python train.py --bias="all" --tie_word_embeddings=true --init="trunc"
Each number is 128 + 24 x the weight over its row's rms, rounded and kept within 0 to 255. Layers, rows and columns count from 0. The size above them is the row's rms in percent of the matrix's.

# layer 5 MLP up, 256x64, rms 0.199, rows 129-181, columns 0-63
size [100  77 104  99  97  91 102 106  88 106 112 110  88  91  97 108 111 112  97  86  97 126  94  93 110 102  96  99 110 119 108  99  95 100 107 105  77 115  96  99  99 101  93  84  80  47 115 100  99 101 119 103 100]
[[ 91 145 144 131 150 125 148 150 163 115 140 107 143 113 121 126 154  90 126 205 129 122  77 114 149 122 126 119 170 169 101 115 153 139 110 130 170 115 135 133 102 118  84  95 122 113 158 101 119  85 144 112 131 134 150  98 140 125 151 123 153 100 126 153]
 [131 128 181  90 102 125 122 129 159 111 172 144 139  84 138 115 140  98 105 158 164 104 139 103 137 116 129 184  99 148 121 155 131 152 131 115 137 129 115  81 105 141 118 145 155 136 112 176 106 148 131 124 129  75 129 122 127  99 119 130 115 167 112 163]
 [104 120 116 122 161 112 125 125 138 151 186 156 113 119 134 149 157 180 110 109 115 169 122 123  87  86 124 132 161 147 121 115 136 126 126 138 104 136 118 128 105 129 107 164 123 135  99 163  85 152 115 109  79 147 135 153  92 132 133 120 160 130  89 176]
 [109  88 145 108 116 136 132 152  76 145 151 121 146 163 121  98 115 123 125 119 102 137 127 147 143 121 132 183 130 141 103 125 138 129 129 116 124 138 100 106 127 130 132 140  74 136 128 109 117 146  71 161 138  87 133 125 105 116 170  86 203 139 115 140]
 [126 157 155 131 144 151 145 121 131 191 142 116 131 102 165 132 151 123 147 137 144  90 127 150 147 123 144 117 147 137  86 157 155 135 102 169 124 115 154 133  98 125 107 157 131 137 132 159 101 114 123 139 151  85 124 109 125 116 195 153 185  94 119 131]
 [ 85 117 118 120 115 157 115 144 126 126  67  59 117 143 116 129 152 145 155 130 133 157 132 102 129 111 136 102 103 123 108 139 148 109 132 112 111 139 117 151 125 102 148 104 140 181 132 168 126 119 174 155 129 100 138 118 110 119 147  87 177 116  88 117]
 [151 144 121 163 129 115 106 146 104  83 133 158 164 176 125  83 185  97 142 113  84 159 113  95 140  90 122 131 126 135 139 124 138 108 156 132 120  78 112 141 128 143 119 121 114  96 131  89 135 120 160 135 125 137 163 143 110 136 103 117 137  80 122 112]
 [119 124 113  90 149 114 100 106 146 125 116 102 150 119 143 113 149 151 132 148 137 151 131 135 124 112  74 174 138 131 134 153 131 140 136 146 178 109  85 162 178 105 134 137 145 123 167 127 114 133 125 139 147  92  89 114  71 108 142 175 159 108 136 114]
 [123 138 115 128 109 148 118 136  85 159 125 152 142 123 137 128 145 159 112 125 112 110 126 187 143 118  96 149 125 114 154 142 116 140  94  81 121 161 104 119 176 137 122 130 166 170 151 145 111 131 115 115 136 167 166 157 141 123 136 125 192  79 120 120]
 [157 122 138 141 142 108 131 163 103 151 140 122 128 143 115 120 167 119 117 115  75 128 108 177 114  88 125 132 159 140 127 129 144 101 137 116  71 137 120  95  88 125 121 149 100 159 105 118 139  85  97 117  94 124 124 111 175 166 134 118 141 141  74 126]
 [116 106 154 141 112 159  70 138 110  94 108 128 140 146 142  74 129 159 150  95 104 110 175 130 120 139 115 129 157 121 126 134 162  78 107 122 133 143 130  97 186 122 149 156 149 162  94 124 115 105 151 124 122 110 116 154 100 119 106 133 153 130 159 116]
 [158 118 124 100 131 109 110  99 112 131 130 147  88 148  84 127 128 140 139 122 107 118 146 184 128 148  80 152 112 137 157 154 150  92  73 141 135  82 112 118 126 135 125  80 117 141 120 123 137  77 125 142 143 140 113 107 132 125 192 144 117 105 133 119]
 [ 77 162  94 114 116 168 124 129 156 148 142 123 102  93 148 128 181 117 137  89 115 165  87  96 146 131  90  81 126 119 134 138 127 115  95 100 112 118 115 137 144 179 153 132 133 124 107 118 127  89 133 127 145 137  89 145 130 105 115 137 105 121 143 161]
 [122 138 121 144 143 140 123 154 149 141 112 138 113  97 105 149 130 140 108 167  83 122 122 124 185 118 110 136 124 163 140 130 110 123 169 131 127 142  76 156 127 114 150 158 109 126 101 153 125 137 104 111  93 163 142 156 115 101 154 179 125  69 104  93]
 [137 110 126 126 120 109  98  92 109  88 146 135 175 132 126 135 143  91 156 105 131 149 121 113 120 147 117 146 152 130 106 160 153 115 130 122 181  69 116 139 137 108 161 113 143 112 134 113 161 137 154 125 171 121 119 151  67 177 147 121 141 154 142 102]
 [143 127 163 156 142 152 129 178 119 112 120 161 113 144  91  96 168 123 161 153 112 114 164 158 145 142 129 122 104 100 131 125 109 160 164 139 111 109 104 117 132 117 169 137 140 115 126 127 136  98 124 119 188 117 114  67 100  89 161 111 141 124 131 137]
 [105 130 136 132 119 153 140 131 124  85 128 171 109 163 119 115 122 114 141 116 153 149 144 164 147 140 153 146 100 112 146 127 111  95 133 150 128 124 149 128 152 143 117 138 127 178 125 140 107 110  99 115 162 113 181 118 111  96 124 103 122  69 112  50]
 [102 105  71 134 158  75  99 116 133 126 150 123 109 125 114 147 158 163 152 114 129 108  91 136 149 102 101 109 129 101 135 118 182 115 128 163 170 118 143 137 109 165 165 120 104 175 118 123 118 123 148 107  94 118 149 109 162 105 103 125 138 142 116 117]
 [117 126 123  92 158 120 113  90 149 167 131 133 129 104 153 124  82 169 115 121 127 125  76 123 107 141 127 135 174 132 168 139 162 119 118 119 121  67 105 162 169 143 108 120  80 144 139 149 134 106 123 145 159 126 126 130 115 169 143 156 119 166 134 121]
 [145 131 135 154 163 152  79 140 175 158 140 160 169 151 116 155 153 137  92 108 131  84 166  98 132 124 130 113 120 126 153  81 134 154 169 160 110 150 127  85 114 126 131 108 142 149  87 112 110 125 125  89 127  97 147 129 121 118 102 151 125 109 123 114]
 [108 130 137 123  98 118 132 133 150 114 166 126 121 134 192 137 133 138 123 142 115 101 122 149  82 165 106 147 128 139  93 149 154 121 121 196 153  95  90 121 160  76 128 147 129 127 115  99 144 134 145 103 165 134 130 114  95 136 122 173 108 147 151 127]
 [163 117 152 155 103  86 135 126  84  92  88 111 107 156 126 144 159  89 148 110 110 181 135 131 185 146  97 159 160 118 136 147 104 152 138 104 108 119 158 103 176 105 133 132 136 123 119 155 140 125 124 112 120 103 123 143  92 141 128 118 154 114 140 109]
 [143 126 116 109 126 138 125 158 142 138 155 126 108 113 101 137 144 102 146 111 105 141 134 129 138 125 105 158 118  90  92 147 114 162  84 148 141  53 138 171 124 104 121 132  99 140  88 140 116 151 166 115 157 174 117 163 130 157 170 135 109 119  95 129]
 [ 91 162 141 110 126  95 137 134 151 126 112 148 146 141 111 143 172 135 150 125 106 124 154 125 131  87 115 140 117 175 113 114  99  79 159 117  94  92 133 112 109 141 114  76 159 147 129 165 128  88 113 147 118 142 140 117 128 132 195 138 157 116 150 133]
 [121 165  99 105  88 140 186 135 133 121 145 105 160 150 114 157 149 151 117 121  60 148 120 118  90 113 102 158 101 110 104  99 137 110 131 111 107 121 155 154 141 134 131 104 107 166  95 150 156 113  96 114 112 158 132  97 127 136 127 121 146  95 117 102]
 [ 88 147  84 100 122 144 107 113 130 111 120 140 117 116 122 133 148 172 113 104 141 107 130 113 124 126 109 114  62 100 150 130 145 158 141 129  66 130 153 167 147  93 128 128 128 128 119 139 126 115 111 146 114 101 115  77  90  72 126 139 114 147 165 133]
 [ 98 127 140 129 128 153 132 130 145 103 195 128  99 121  86 138 158 156 161 120 113  83 117 172 170 150 138 139 125 142 135 165 159 113 110 129 104 101  94 118 151 121 139 135 111 117 130 123  94  96 154 139 112 109 149  93 170 103  96 139 135 126  91 111]
 [107 105 160 153 143 133  95 133 153  93 131 115  82 103 181 125 132 126 148 103  92 128 159 159 127 122 104 166 166 105 151 146 128 141  75 135 125 104 137 106 131 161 109 166 155 160 125 133  89 134 161  94 135 105 121 112 124 122 163 109 120 131 132 100]
 [114 149 201  90 125 129 119 152 148 115  86 142  78 127 148 121 114 124 106 136 117 123 116 128 146  97 116 104 127 154  85  60 137 118 134 175 107 121 125 137 126 138 104 119 166 108 142 167 127 137 128 126 103 116 133 122 118 102 103 132 123 124 129  70]
 [102 141  84 124 125 129 115 127 158  96 178 137 124 140 132 105  94 106  89  98 145 130 175 127 144 137 115 110 141 111 133 167 139 140 102 103  69 121 155 122 112 121 128 129 125 138 113 122 126 135 125 167 135 114 100 127 116 106  34 118 140 146 131 113]
 [153 114 132 107 129  91 149 103  95 136 126  83 156 155 132 123 114 158 114 140 136 128 159 102 154 135 117 153 154 105 156 103  93 175 117 158 113 107 110 145  84 106 142 140 104 165 125 157  69 112 106 147 138 141 120  85 149 121 128  95 144  96 115 129]
 [157 144 155 147 102 124 108 125  79  66 125 135 115 104 138 144 130 124 139 162 142 101 128 184 186 122 127 112 118 155 117 151 173 120 106 106 158 107 120 105 137 166  94 118 150  80 123 139 136 136 100 123 116 104 121 118 107 130 168 113 143 129 113 108]
 [153 114 100  85 114 130 128 115 122 161 195 116 143 111 112  87 112 125 118 168 139 113 107 131 137 114 183 145 169  90 182 154 122 159 124 115 147 119 124 104 137 130 144 155 117 152 123 167 114 123 115 117 141 133 106 125 137 163 165 149 136 154 128  93]
 [136 110 144 131 148 110 146 102 148  79 115 126 126 123 173 131  92 126 143 127  96 107 147 162 108 107 138 106 133 128 147 123 199 151  86 145 117 142  95 124 102 121 126 133 101 156 129 148  75  92 149 126 130  99 188 124 127 157 127 117 119 113 156 108]
 [181 157 112 121 136 173 130 134 171  99 138 123 156 141 103 129 117 102 136 106  89 118 138 158 127 142 112 148 111 122 129 142 111 152 105 172 136 147 142 121 133 160 138 111 104 121  82 114 128  81  72 114 135 141  86  74 121 131 160 129 143 153 130 146]
 [151 136 126 160 124 107  94 120 150 125  77 125 113 107 141 111 157 103 128 114 129 152 110 132 115 142 105 106 165 122  74 129 108 119 131 113 147 163 145 117 132 138 107 116 149 135 139 140 115 121  94  22 144 139 146 116 105 129 104 126 150 110 125 167]
 [119 147 136 135 129  92 127 127 123 118  86 111 114 103 130 148 111 150 117 132 161 144 106 165 144 102 121 115 149 127 141 147 110  87  98 152 109 107 109 109 143 193 135  64 140 175 159 151 124 145 142 105 154 119 169 106 108 113 157 111 146 114 169 118]
 [120 157 146 113  98  79  99 140 111 118  73 119 130 107 133 179 173 145 103  83 111 154 119 121 124  88 113 156 119 153 129 166 111 172 118  99 131 125 132 105 113 167 104 160  94 142 125 157 123 138 119 124  98 118 149 153 136 107 123 141 134 112 162 125]
 [161 125 136 117 148 104 126  92 108 172 195 136 132 158 121 137 133 137  97 146 103 114 119 146 101 150 136 152  94 136 126  98 185 118 130 174 119 143 134 137 171 114 110 122 133 123  95 188 126  98 150 107 124 135 140 109 102 117 175 137 121 134 123 118]
 [123 146 159 114 116  91 102 138 100 122 119 105 119 136 144 132 109 156 129 151 138 118  90 115 173 139 150 121 144 112 149 123 113 181 154 122 138 158  95 115 119  87  84 135 149  93 113 188 117 105 112 115 111 150 111 122 144 122 101 123 178 181 116 140]
 [136 140 148 174 161 131 103 116 130 167 119 115 134 141 118 131 117  94 121  90 150 132 140 142 171 118 105 131 162 128 140  93 133 127 125 118  92 138  71 122 158  92 112 119 107 111 120 110 119 174 156  91 155 142 130 108  88 106 121  98 182 108 122 162]
 [124 122 158  90 130 149 136 126 161 205 108 135 113 133 136 100 148  95 141 119 129 128  65 132 118 121 128 146 110 133 100 158 122 109 128 102 153 127  85 148 144 100 117 117 158  98 105 143 154  99 104 147 167 142 156 130 120  84 130 122 163 160 128 115]
 [119 147 178 151 123  98 160 151 159  92 107 122 132 131 105 126 143 159 106 111 135 191 134 129 125 123  99 111 126 126  85 164 194 151 161 120 138 130 139 102 127 114 113 138 135  99 133 112 138 127 152 102 128 123  84 103  97  88 117 104 122 142 149 159]
 [119 179 150 138 109 120  94 124 114  79 104 147 151 154 111 164 155 116 120 138 141 143 122 147  91 100 139 131 184  82  83 137 134 120 112 112 122 138 175 146 134 123 115 184 144 139 126 150 146 174 126 132 114 125 111 160 125 145 147 132 145 128 128  85]
 [192 127 154 129 115 124 146  97 134 144 119 123 164 129 154 127 136 142 142 142 153 134 133 120 114 135  89 168  99 151 164 177 129 115  94 104 149 131 146 127 180 133 118 117 139 163 158 160 103 179 124 137 141 151 141  94  83 113 144 136 164 121 136 117]
 [153 158 155 137  65  75  82 194 135 157 126 127 164 148 128 130 105 112 130 126 116 135 130 102 153 153 119 134 108 116 121 133 124 142 135 149  90 112 100 163 155 127 106 126 181 160 139 160 129 136  99 119 127 120 138  97 104 138 128 153 134 113 130 154]
 [150  95 140 133 126 135 168  80 173 140 111 125 133 135  83 132 127 102  41 106  77 123 150 120 128 119 104 127 143 127 160 137 148 151 141 113 133 124 126 146 106 140 112 100 116 132 118 108  90 102 108 111 137 135 131 120 112 122 151 111 133 119 160  69]
 [152 139 114 119 136 114 141 165 119 147 128 117  72 138 121 144 125  80  95 110 126 133 127  92 131 137 124 113 144 137  96 120 111 107 118 148 120 108 124 141 175  91 108 131 135 144 115  85 137  95 191 124 153 149 181 145 144 115 130 117 139 161 185 153]
 [110 126 129 154 148 129  99 127 170 135 100  93 151 134 108 152 130 134 134 177  69 134 140 110 124 182 114 114 130 120 136 124 144 142 205 141 139 112 117 134 126 133 123 111 118 136 110 135 107 102 130  79 151  68 144 121 126  94 101 115 151 111 128 152]
 [128 160 144  83 146 167 125 163 129 137 129 118 125 125 136 110 109 111 139 128  67 140 135 144 163 116 130 131 159 100 106 127 124 151  92 131 116  83  86 141 103 161 193 118 115 120 140 116 155  99 129 133 179 157 104 102 134 100 124 106 137 124 106 103]
 [129 133 145 122 159  98  87 150 128 146 164 103 140 147 157 125 119 160  98 113 127 110 142  68 155 133 123 160 193 159 148 108 121 113 140 133 102 152  97  87 162 113 103 120 117 146 145 137 108  97 150 103 100 131 158 163  98 137 137 117 141 140 143 148]
 [120 115 149 146 127 139 147  97 134 145 119 164 134 100 135 113 131 102 133 128 117 115 130 113 171 137  98  96 133 176 113 195 153  91 160 161 119 133 117 106 127 163  96 119 141 126 103 140 143  95  73 107 163 115 130 104 102  83 152 139  94 128 121 119]
 [ 95 118  91  83 154 115 134 136 144 144 102 150 120 124 121 103 153 106  93 174 131 138  72 135 181 152 116 119 131 138 137 112 147 125 100 171 110 142  84 111 153 137 125 116 148 132 154 122  84 101 135 112 104 162 130 107 113 132 134 120 135 131  78 164]]
# layer 5 MLP down (transposed), 256x64, rms 0.195, rows 129-180, columns 0-63
size [ 83  93 110  97  92  94  95  95  86  96  96  94  94  96  89 104 107 106  88  75  84 114 102  79  95  83  91 112  93 104 115 115  97  99 111 110 100 125 107 112 100  97  98  86  88  96 109  96  86  84 114  93]
[[126 128 112 129 128  86 117 166 101  75 127 150  83 131 159 133 152 138  87 100 105 109 132 156 149 143 103 105 111 122 116 101 148 128 116 110 146 123 145 118 123 140 183 120 148 124 147  87 165 153 137  82 139 131 120 132 144 127  97 132 162 188 121 152]
 [103 139 113 154 140 166 145 175  98 113  98 159 121 146 112 131 188 165 160  77 122 158 148 146 152 163 119 122 139  79 136 109 133 123 128 114 104 140 154 121 159 131 140 129 124 109 137 148 142  92 151 145 140 123 109 133 128 182 156 104 135 126 102 100]
 [169 144 168 117 150 145 151 113 134 141  94 114 117 148 124 118 144  80 148 163 139 114 132 133 145 156 142 128 112 137 103 159 147  94  85 126 127 123 128 111 125 151 142  91 175 128 107 130 202 132 147 108 151 120 146 109 156 105  96 126 143 133 185 123]
 [120 129 114 123 128 106 177 132 115 111 161 128 120 135 118 121 128 128 107 163 157  88 119 140 115 111  53 137 123 107 110  88 153 169 141 148 121 130 144 122 128 140 139 139 149 191  96 158 116 102 134 109 117 100  92 156 170 106 147 132 139 141 170 115]
 [130 128 128 135 104 116 109 146  93 145 127 162 141 149 182 114 155 158 115  98 115  97 115 135 128 123 117 174 172 143 112 117 135 125 185 172 129 178 114 134 115 154  81 118 134 125 110 100 168 109 109 146 104 171 122 139 128 126 167  99 132 113 133 134]
 [120 119 140 109 105 163 155 118  96 124 139  85 160 138 139 142 130 146  93 118 112 122 111 102 108 161 101 166 120 127 147 148 121 134 146 121 142 108 109 163  88 141  93 152 162 131 114  88 172 148 131 116 122 167 122 110 159 183  92 148  88 126 155 142]
 [136 135 130 118 138 120 143 129 116 128 133 125 181 106 140 124 105 130  88 116 149 179 136  79 117 118 137 130 152 100 126  98  84 103  72 151 131 162 116 129 119 115 163 151  50 134 134 132 138  99 105 143 123  92  92 132 138 146 117 147 158 126 112 120]
 [ 75 107 102 158 106 179 149 126 109 186 127 138 116 141 144 126 122 140 112 108 118 131 152 133 140 119 115  97  98 151 123 154 122 153 112  65 104 106 102 141 131 118 140 134 111 138 119 125 117 171  99 146 112 155 123 102 181 160  95 156 152 111 123 123]
 [127 121 175 163 141 151  75 153 103 108 151 122 178 143 105 135 141 128 147 155 128 109 141 135 116 132 158 137 101 143 102 130 128 142 117 125 103 152 109 154  80 112 151 123 139  92 173 147 123 111 124 182 171  88 116 139 124 135  86 125 118 134  92 146]
 [127 110 122 157 128 163  79 143 105  80 158 151 142 172 115 146 117 152 135 146 112 139 110  87 106 102 122 112 121 101 158 120 116 164 100 125 152 157 131 100 162 140 110 173 104  65 162 118 130 141 131 175 123 146 130 134 146 136 136 104 134 123 112 113]
 [130 109  96 140 118 129 125 130 132 120 119 120 138 162 152 176 136 125 116 153 112 154 100 200 161 139 154 174 112 159 167 116 105  85 103 114 100  78 145 120 100 148 144 139 150 162 124 100 127 143 119 126 128 163 142 101 109 156 136 108 157 138 118 112]
 [150 140 130 125 151 154 142 173 109 149 146 176 141  97 144 116 101 117 130 177 131 153 115 101 161 109 139  92 165 107 129  92 114 165 132 102 134 157 143 114 119 106 132  95 139 143 112 145 138 141  82  94 135 124 133 161 115 134  94 142 150 182 131 163]
 [139 116 134 134 107 103  96 168 101 107 118 144 121 137 163 131 119 137 130 196 146 107 119 132 140 129 125 179 144 122 124 145  65 118 166 144 153 127 146 139  83 152 113  81 148 135 109 163 121 142 155 135 157 121 153 135 136 125 116 126 141  95 103  78]
 [140  88 173 133 110 102 126 111 133  89 127  89 167 115 183 140  76 152 153 115 121 157 165 152 129 128 115 122 113 124 135 148 138 137  93 106 114 122 107 143 131 137 130 154 136 122 178 108 106 117 157 175 171 135  95 112 128 126 133 134 130 170 117 152]
 [ 89 178 114 110 168 147 150 158 160 133 116 133 165 105 107 102 157 162 104 150 102  98 138 125 157  96 141 127 100 155 152 112 128 139 148 148 118 144  94 109  85 147 106 140 121 121 103 124 111 155 110 135  93 123 130  93 130  88  98 157 141 122 124  83]
 [123 100 111  94 156  95 100  95 122 157 111 139 112 125 140 174 129 129 101 140 122 115  89 135 115 142 153 116 130 149  83 107 129  92 124 135 153 143 174 179 132 148 168  93 132 145 122 178 137 127 136 118 108 132 179 159 129 140 171 144 151 147 120 130]
 [111 100 131 118 139 109  68 124 150 147 136  64 120 144 118 110 122  90 127 140 163 165 109 106 159 100 111 130 137 127 133 153 120 117 136 142 123 117 130 105 119 100 143 149 127 137  93 136 159 117 110 117 135 198 199 141 165 129 109 142 130 117 130 111]
 [146 134 144 128 167 100 118 131 140 133 107 175 117 125 145 114 133 135  88 142  98 161 148 133 135 105 148 106 109 133 106 161 117 125  79 144 144 152 145 110  86 108 102 120  93 163  70 133 144 106 115 105 128  97  74 124 149 159 126 140 118  82 150 122]
 [126 109 107 121 167 131 129 159  96 141 121 141 133 119 115 164 127 125 134 128 104 100 156 107 148  80 104 162  77 136  96 122  98 150 120 148  93 125 157  74 134 141 112 102 149 144  55 148 155 113 130 147  98 121 159 120 114 130 142 116 139 128 119 162]
 [114 159 105 117 139  91 165 147  83 142 137 102 111 135 150 111 131 140 130 168 106 115 115 122 167 154 127 154  75 114 106 124 116  86  87 152 127 109  97 155 129 178 119 141 147 125 175 131 148  76 129 124  81 140 124 133 136 132 157 115 116 143 117 126]
 [131 142 154 124 106 119 132 104 131 102 113 127 166 110 104 121 123 106 142 142 133  88 147 133 148 117 138 106 107 120 144 124 121 190 128  44 180 131 184 148 135 114 164 123 119  97 111 111  97 116 146 120 119 119 124 140 142 121 113 153 127  70 121 129]
 [112 129 126 136  99 113 115 112 148 135 134  99 173 113 190 144 180 125 188 170  94 124 143 110 123 125  96 144  90 150 112 135 120 142 116 144 144 131 126 115 119 136  80 131 138 126 150 118 117 127  71 142 103 125 119 125 125 113 130 149 152  67 138 109]
 [121 163 144  98 131  87 143 121 138 123  85 138 187 133 154 122 116 117  66 147 154 117 110 118 158 148 152 131 132 134 125 133  95 112 150  90 154 159 124  84 103 150 102 141 181 151 140 148 137 138 145  91 120 103 150 128 154 122 122 133 142 101 100 118]
 [138 126 141 147  92 121 121 114 163 123 153 163 144 138 138 120  93 163 168 181 159 134 134 129 106 161 130 134 108 104 133 148 114 143  96 129 180 164 125 103 139 109 169 146 131 113 185 113 138 136 106  72 147 129 108 149  87 131 132 126 143 141 141 151]
 [145 129 136 152 136 129 106  99  99  77 154 159 141 120 137 140 143 128 112 141  92 147 138 151 145 129 124 166 110 174 168 147 134 109 130 138 153 102 134 127 117 124 110 148 104 158 138 156 158  59 154 128 148 131 153  54 124 114 123 130 139 100 101 138]
 [129 131 159 147 175  66 134 183 104 129 112  84 118 131 124 132 134 134 119 150  86  96 116 156 152 123 113 106 141 136 140 141  68 136 107 124 135 106  91 104 121 150  86 119 145 106 105 148 151 113 143 125 125 166 126 123 141 148  95 103 158 128 112 103]
 [132 137 102 144 169 101 124 121 133 112 157 168 128 134 135 140 131 103 126 151 160 117 132 175 126  91 145 117  95 128 102 128 102 136 112 129 137  91 146 123 115 183 154  78 137 109 182  99 113 135 102 113 156 128  95 180 138 136 133 155 129 133 155 168]
 [190 133 159 113 100 180 114 128 121 121 164 103 139 141 111 110 129 110 111 140 115 173 134 160 127 190 175 155 102 128 119 116 148 131 129 125 115 153 123 143 142 143 128 147 116 125 153 157 187 143 117 131 135 142  84 177 129 117 149 137 113 135 124 147]
 [133 137 106 171 149 112  94  77 105 102 113 132 128 148 128 103 101 122 128 133 111 166 125 174  87 133 117 121 130 108 116 183 119 180 141 116 175 121 159  91 111 156 130 110 117 123 121 174 143 122 110 134 147 118 150  84 124 157 145 139 112 152 111 137]
 [168 134 142 151 178 126 136 155 119 126 126  93  85 147 115 149 158 130 112  88 103  93 140 141 147 148 140 113 124  76 115 132 152 130 114 149 100 125 117 126 156  98 137 103 147 114 137 156 129 119 179  77  89 151 173 108  95 105 138 123 152 136 129 116]
 [143 152 101 122 130 147 148 126 162 134  89 142 177 108 111 138 136 122 129 169 119 115 130 110 160 107 140 122 139 113 140 137 105 116 132 111 154 176 148 124 151 167 124 112 119 152 124 106 165  85  56 130 119  78 123 149 129 125 127 129 155 127 138 190]
 [117 140 162 139 138 108 159 113 110 125 129  72 140 111 144 131 132 139 208 164 110 100 145 113 105 133 109 130  80 140 121 118 127 156 150 167 135 146 187 148 152 142 128 132 129 111 107 115 138 129 126  92 118 154 110 138  92 171 131 137  97 147 108 144]
 [112 139 128 176 137 111 125 113 132 157  79 140 143 149 220 137 120  96 142 133 145 117 126 102 118 151 105  99 124 167 112 126 136 136 160  82 139 128 120 142  94 128 106 151 124 120 130 100 138 117 164  98 122 125 131 132 154 163 125 142 165  86 108 132]
 [161  65 150 162 122 127 115 156 128 147 171 138 123 131 148 136 133 159 105 121 129 188 153 110 110 100 192 124 126 115 138 129 158 148 160 149 135 132 142 155 124  97 147 138 124  89 126 148 145  97 146  74 149 133 112 151 138 115 115 143 109 119 116 153]
 [159  85 145 133 182 133 119 125 138 137 129 127 151 100 103 120 141 112 129 133 109  92 110  98 109 112 107 163 110 102 127 170 120 141 104 174 127 121 139 121  77 101 162 146 175  88 118 176 123  97 139 112 129 155 176 121 116 123 143 147 128 102 124 128]
 [142 124 128 128 125 169 112 159 144 143 124 122 132  81  74 163 141 172 117 136 190 112 110 139 118 114 150 119 116 122 134 132 111 149  96 102 131 125 107 112 163 153  99 126  98 104 116 132 145 113 112  68 116 145 175 117 130 160 125  89 125  95 106 115]
 [127 174  91 131 112 165 103 121  75 119 157 132 109 153 144 148  98 150 100 130 141 137 153 111 109 143 149 150  80 135 129  74 148 187 128 147 118 140 159 119 110 106 120 179 116 107 124 134 123 143 108 146 132 110 103 121 169 109 154 114 107 128 124 150]
 [ 88 146 156 128 118 148 146  87 131 130 127 141 175 149 142 123 143 162 160 123 124 170 113 125 160 123 133  95 106 140 138 116  95 108  76 127 120  76 117 128 106 142  80 128 121 109 102 114 140 106 117 109 112 114 121 143  63 114  77 106 135 123 113 111]
 [147 147  99 118 155 129 133 178 107 131  85 109 120 100 100 185 143 143 157  81 136 159 146 107 152 147 148 121 120 138 116 163  98 142 150  96 104 140  98 124 118 157 146 140 150  87 185 131 132 103 132 160 153 144 145 146 137 153 108 130 154 125 118 114]
 [139 135 153 157 133 140 126 164 125 150 145 164 139 142 154 137 165  86 141 109 125 134 137 123 153  77 127 191 110 119 123 127 104 135 127 111  93 105 126 117  91 163 100 129 125 160  93 110 138 176  77 143 146 143 117 127 100 170 148 162 115 122 136 142]
 [121 132 152 142 138 131 156 170 105 149 143 137 177 174 139 175 167 112 101 122 105  98 122 128 129 116  86 139  88 161 105 109 109 112 150 154 132 118 108 148 113 149 117 126 159 111 178 114 143 113 124 155 137 135 184 123 145 155 127  97 158 129 128 157]
 [142 106  86 126 137  99 130 115 133 114 130 182 111 158 154 127 105  98 110  99 117 111 149 133 124 138 126 108 176 116 143 130 162 147  98 149  95 157 172 114 107  91 184 134 138 146 106 136  93 112 123 138 143 116 104 169 151 161 158 125 108 129 171 133]
 [145  53 108 140 135 123 116 137 135 163 154 137 161 121 133 120 133 150  98 141  97 178 131 161 124 146 137 119 131 125 159 126 139 130 114 114 172 187 113 117 132 143 162 126 121  97 148 142 139  91 151 123 122 138 107 191 151 137  92 150 132 126 133 156]
 [138 136 140 145 140 120 143 141 131 126 136 140 159 147 172 176 155 139 130 138 161 109 134 128 189 157 136 167 158 119 161 103 140 110 130 134 101 137 131 148 143 177 117  98 119 148 166 175 117 117 176 112 133 177 146  90 116 156 115 120 139 147 146 122]
 [106 131  89 116  70 162 126 164  93 106 121 116 106 139 141 138 121 138 118  74  82 148 162 140 146 120 143 123 162 109 118  98 131 159  82 124 144 150 154 116  77 128 147 153 110 116 107 124  90  76 112 102 110 122 124 141 116 127 111 106 134 131 127 132]
 [ 94 107 155  91 184 123 148  94 100 115 128  70 117 115 120 127 146 135 133 127 132  89 132 122 120 105 114 106 116 105 115 162  49  97 137 114 116 160 161 143 125 160 137 131 121 118 139  96 144 139 167 137 122 147 134 120 121 158  89 148 148 108 121 129]
 [135 105 145  83  94 113 100 162  95 115 175 106 132  96 164  99 117 117 119 103 163 152  72 116 154 158 152 149 145 168 105 113 127  86 118 111  94 121 116  99 139 126 170 118 118 122 155 103 134 117 133 140 126 134 134 107 143 143 101 138 135 101 103 157]
 [147 162 128 115  66 138 145  97 118 120  98 111 173 116 123 165 152 156 116 138  98 116 138 124 139 147 145 143 110 130 101 184 128  77 128 145 116 147 127 112 161 127 129  95 138 117 100  91 116 135 123 125 100 106 137  81 150 116 158 132  95  92 131 163]
 [109 113  93 146 120 144 147 142  94 129 127  88 143 134 116 117 145 120 137  79 154 112 148 107  80 116 157 164  63 130 105 116  88  51 120 148 131 144 123 133 120 132 143 152 164 139 132 124  97 137 142 102 115 171 111 107 128 130 156 138 111 125 128 121]
 [152 136 134 132 165 106 126 125 174 108 151 180 129 114  96 123 146 120 155 146 108 111  92 144 117 152 127 114  93 138 135 100 105 130 123 153  77 138  73 133 102 136 121 156 143 150  86  95 146 165 133 130  95 160 124 155 131  82 147 141 121 143 131  98]
 [107 151 126 114 129  89 146 118 126 153 153 115  99 100 112 129 130  60 129 158 103 144 104 112 135  99 122 108 118 185 144 126 157 103 154 124 129 103 148 164 111 108 131 123  95 158 125 165 129 147 137 156 105 136 172 109 125 107 116 140 138 102 190 140]
 [178 157 111 109 109 121 123 141 108 109 172 164  95 150 130 104 112 111 136 110 143 154 120 138 128 103 138 103 143 145 110 140 107 135 110 101 164 135 120 146 124  93 161 133 107 104 145 142 143 166 102 150 133 158 119 186 118 186 117 106 146 176 152 141]]